From a checkpoint of a small transformer trained on Wikipedia: vocabulary 8192.
Each number is 50 + 10 x the weight over the matrix's rms, rounded and kept within 0 to 99. Layers, rows and columns count from 0.

# layer 4 MLP down, 128x512, rms 0.266, rows 109-127, columns 128-255
38 66 56 35 55 36 53 51 44 66 47 40 37 65 50 57 38 63 63 36 57 54 60 36 54 54 59 53 43 72 30 43 60 35 60 51 66 37 59 45 50 61 58 76 53 63 55 32 63 46 52 45 51 46 47 48 49 43 46 63 50 50 54 41 50 45 59 44 66 53 54 51 55 67 56 34 32 37 44 48 45 65 44 63 57 64 57 51 40 50 37 53 34 51 61 50 48 49 60 58 47 57 47 39 44 73 49 50 32 44 49 49 58 40 38 53 56 43 62 43 52 43 68 46 48 45 71 59
49 71 34 65 52 67 66 62 53 55 49 59 45 51 59 51 52 51 52 60 51 45 44 39 47 59 52 46 54 59 52 48 46 51 36 57 39 53 32 39 56 60 51 52 42 56 46 60 51 44 63 52 54 60 63 44 43 47 27 49 57 40 68 45 76 52 51 40 40 45 62 51 43 64 45 43 43 55 54 44 52 40 63 41 53 64 44 52 47 56 53 50 49 38 52 51 42 43 74 62 40 50 47 44 56 44 72 47 46 51 49 64 47 51 37 38 45 48 35 45 39 61 57 58 34 49 58 34
34 63 51 20 51 56 42 68 58 38 66 46 61 48 36 44 57 45 68 52 24 62 47 49 66 46 34 66 32 37 64 51 53 56 53 48 43 53 41 58 34 54 34 57 49 61 73 45 54 42 58 43 43 40 43 52 37 55 42 56 26 26 35 40 52 18 48 64 32 49 52 33 44 39 45 53 36 64 61 69 48 43 35 46 40 58 65 35 60 57 61 46 43 44 58 36 34 29 34 58 40 60 60 47 56 45 62 64 35 55 52 43 38 48 45 50 43 58 39 46 22 39 69 59 49 47 47 41
59 41 36 44 41 57 50 48 52 38 62 54 42 56 80 61 55 37 54 50 65 49 45 56 44 56 43 43 38 44 49 45 49 46 47 52 67 49 48 63 46 51 47 76 48 64 43 57 54 46 87 56 33 47 43 42 48 42 53 33 49 29 44 47 50 51 46 37 45 63 33 55 49 52 28 56 48 58 67 42 63 72 54 65 56 48 44 41 68 49 52 52 43 16 47 41 34 53 45 42 49 50 61 51 41 30 32 52 63 37 44 25 61 55 54 64 49 58 48 54 37 56 43 72 32 31 59 56
52 39 70 49 54 46 57 37 43 39 61 59 40 39 49 41 64 60 49 24 52 44 52 43 44 47 31 48 43 36 48 33 78 62 52 58 52 41 50 49 47 33 57 47 30 59 54 42 66 36 55 50 55 58 44 50 67 54 52 36 52 48 54 54 48 63 41 76 38 56 46 28 43 41 31 67 57 61 52 47 54 47 45 62 46 63 60 51 59 52 52 37 47 54 58 56 52 71 71 47 53 62 43 65 58 64 45 55 54 64 60 52 50 55 53 42 44 56 53 41 45 48 49 61 48 54 51 59
48 68 78 44 45 47 64 47 50 41 47 47 58 44 65 36 69 59 41 78 45 60 62 53 38 58 59 55 40 45 49 48 63 61 45 44 43 44 52 35 44 29 50 57 40 56 54 46 52 55 37 59 39 45 54 39 40 32 55 56 62 36 53 50 64 64 52 42 59 48 40 48 77 41 45 51 52 42 42 55 57 40 46 58 70 55 51 41 55 45 36 56 41 42 73 55 39 56 54 59 52 58 49 56 57 55 53 46 57 49 57 32 55 47 51 68 53 54 42 45 65 35 59 35 62 44 43 48
42 57 42 45 57 47 60 54 60 40 39 46 47 50 67 64 60 55 54 39 47 55 43 39 47 59 42 48 59 41 53 71 64 55 48 53 61 48 59 49 53 39 40 31 60 70 54 57 71 49 52 42 59 42 58 56 59 55 43 47 47 40 43 52 40 46 43 40 52 40 58 48 57 46 73 48 72 45 66 41 50 48 43 44 54 51 43 61 67 60 60 48 56 50 27 54 46 68 40 60 35 49 61 47 54 43 62 54 56 64 54 33 54 40 43 54 55 51 59 58 56 58 33 43 45 56 55 45
55 62 33 60 53 53 44 39 57 55 52 60 43 51 63 63 36 46 71 71 53 45 30 55 39 48 36 54 45 62 51 43 49 33 39 62 65 44 43 64 44 33 51 68 36 55 76 53 37 63 51 44 72 77 63 77 63 63 57 56 59 50 39 52 39 59 42 53 52 51 56 63 52 51 46 62 44 65 60 37 39 57 48 44 50 47 55 64 56 51 66 52 52 44 44 62 44 63 56 55 59 40 53 63 40 44 64 41 58 49 61 56 59 47 40 53 56 30 54 47 58 62 45 43 57 55 51 67
54 37 46 68 46 60 57 60 53 63 55 69 35 39 35 43 38 53 58 46 54 37 52 48 50 47 61 42 46 56 57 41 42 42 42 52 61 51 69 59 58 68 38 34 50 54 42 49 38 53 45 54 49 69 46 50 57 56 44 67 63 28 54 48 64 59 61 49 44 23 47 46 66 35 47 48 49 60 62 46 51 47 63 48 42 53 67 45 46 60 45 59 51 31 64 55 53 61 43 41 42 55 56 32 37 50 50 50 42 51 44 34 54 52 67 39 64 53 47 53 56 56 41 51 64 53 46 43
42 46 37 33 55 57 50 35 41 43 37 51 42 47 45 37 67 49 39 66 46 59 54 45 35 59 65 50 48 31 49 54 42 53 48 53 53 39 46 53 55 60 64 54 30 43 47 62 38 60 49 55 66 54 50 70 55 46 54 69 52 56 60 43 42 42 46 40 53 61 45 46 49 56 51 54 48 44 48 46 51 58 67 60 46 40 56 67 46 60 50 47 60 66 45 47 38 46 63 35 54 33 44 54 42 48 43 45 35 53 51 47 58 53 33 60 58 58 55 53 47 57 53 42 69 51 40 56
46 59 46 64 48 45 61 33 60 51 69 50 58 54 56 59 56 49 66 28 58 32 61 50 55 39 39 34 51 56 44 44 41 35 52 48 78 57 66 43 58 59 44 71 46 39 62 60 52 51 55 64 68 44 51 54 67 64 58 42 58 33 67 53 52 58 65 70 45 40 47 63 70 30 63 41 53 26 43 32 60 48 55 52 44 44 52 74 44 56 50 47 38 46 50 52 44 47 46 46 42 48 53 30 35 57 44 57 30 59 53 81 55 62 53 52 43 43 38 56 55 60 60 56 40 54 55 61
30 47 65 61 33 46 58 46 43 56 51 72 40 55 43 50 47 42 39 34 53 37 35 47 49 65 54 41 40 60 58 63 61 34 43 43 63 56 55 57 32 61 47 60 59 59 41 46 42 69 51 41 62 42 48 63 42 44 38 57 54 63 42 39 40 54 49 53 49 45 42 60 35 43 50 39 57 67 53 51 49 57 41 58 48 41 59 38 65 50 53 43 55 59 42 60 49 52 65 46 58 50 47 30 62 49 55 32 50 47 67 45 42 48 62 61 55 54 42 46 51 43 45 62 42 66 47 38
48 44 65 48 59 35 56 54 71 47 63 52 37 36 52 38 50 56 47 46 25 43 41 45 51 49 46 36 49 55 51 31 55 48 47 46 46 42 79 50 38 56 36 49 50 35 52 53 57 57 34 61 40 36 39 48 45 53 52 40 63 64 52 45 55 48 53 53 58 56 43 48 42 43 49 42 50 45 66 55 51 47 60 41 48 46 64 64 46 45 51 60 52 67 67 40 36 31 58 42 57 38 65 54 41 61 49 44 68 41 42 45 40 35 52 63 42 57 47 48 58 41 54 50 58 54 42 50
58 45 34 22 55 73 48 66 62 50 36 44 43 40 57 50 44 38 35 26 49 39 57 49 46 48 30 54 54 59 50 43 53 48 52 36 58 50 43 54 51 50 59 20 58 64 60 49 37 51 55 52 60 56 54 55 51 38 43 53 50 63 62 45 56 70 36 38 38 58 44 57 73 48 58 51 43 44 56 62 40 47 51 27 59 53 43 34 57 55 40 48 56 38 61 38 41 42 58 49 46 53 41 47 42 51 33 43 49 54 50 46 46 60 50 41 53 44 39 46 63 45 31 50 37 62 51 25
64 69 57 37 60 47 59 52 44 58 44 57 56 52 49 56 58 49 34 53 44 53 53 48 60 49 65 49 62 35 50 47 64 51 49 38 50 68 37 50 41 52 40 56 39 43 46 49 23 25 74 35 26 55 53 59 51 68 34 43 52 56 53 53 57 61 44 46 43 31 26 53 70 48 47 51 57 63 40 48 50 60 54 50 50 37 44 45 37 49 51 42 35 39 53 58 44 60 40 46 53 27 36 40 39 65 54 40 79 43 54 60 42 43 45 53 58 54 42 39 39 63 41 45 50 53 70 32
59 28 41 56 53 56 32 46 56 46 37 39 50 37 32 44 32 57 74 26 55 67 48 51 44 60 51 49 53 50 63 59 27 52 74 57 66 49 38 46 61 50 46 42 26 45 43 64 49 65 43 47 71 63 57 62 31 33 52 59 71 50 47 55 49 80 54 83 37 51 57 41 64 46 65 55 57 40 59 65 63 58 50 47 58 60 55 45 51 60 40 47 60 75 41 46 36 39 36 44 59 37 45 56 52 65 57 34 61 66 39 63 55 53 67 49 64 67 47 45 47 39 64 50 33 39 52 54
43 40 40 27 59 63 51 56 59 52 29 53 46 40 56 52 66 48 44 58 50 33 42 74 60 62 53 38 21 48 47 33 47 58 45 63 45 62 50 36 68 52 38 64 64 75 49 58 66 50 67 58 49 46 49 38 50 60 51 47 45 44 49 55 53 74 57 39 48 57 40 68 65 53 50 51 57 63 65 53 40 48 36 54 54 49 55 37 38 33 51 54 47 63 50 49 51 56 64 53 73 38 44 40 36 41 25 51 53 34 49 44 54 43 54 33 27 52 47 53 39 65 63 46 60 38 47 44
57 54 53 46 48 55 20 47 43 53 44 69 42 53 58 46 60 52 41 51 42 62 42 40 49 61 54 62 47 48 48 63 48 49 44 41 40 38 55 55 37 68 44 70 53 32 60 47 55 47 62 50 50 42 54 51 55 50 49 39 56 44 61 53 41 34 40 48 52 61 64 59 26 32 21 45 48 46 48 69 47 64 35 55 60 49 62 52 39 48 42 45 49 50 55 49 60 42 52 48 45 58 48 55 54 49 54 48 60 54 63 43 54 44 56 60 50 42 54 42 64 60 43 30 48 45 63 46
52 41 56 53 53 50 49 35 31 61 50 46 59 55 58 56 45 43 55 55 53 62 47 72 56 45 49 50 40 48 36 43 52 40 55 54 46 59 55 54 39 50 48 66 39 57 56 56 46 46 35 30 48 49 49 40 53 60 57 59 36 66 47 51 34 54 59 38 48 51 62 56 43 70 48 65 40 51 62 63 54 55 57 52 56 55 47 40 43 46 48 53 66 59 48 35 51 56 48 42 52 68 50 54 45 46 56 54 52 57 50 43 67 57 45 53 49 65 54 53 43 46 55 44 41 55 40 55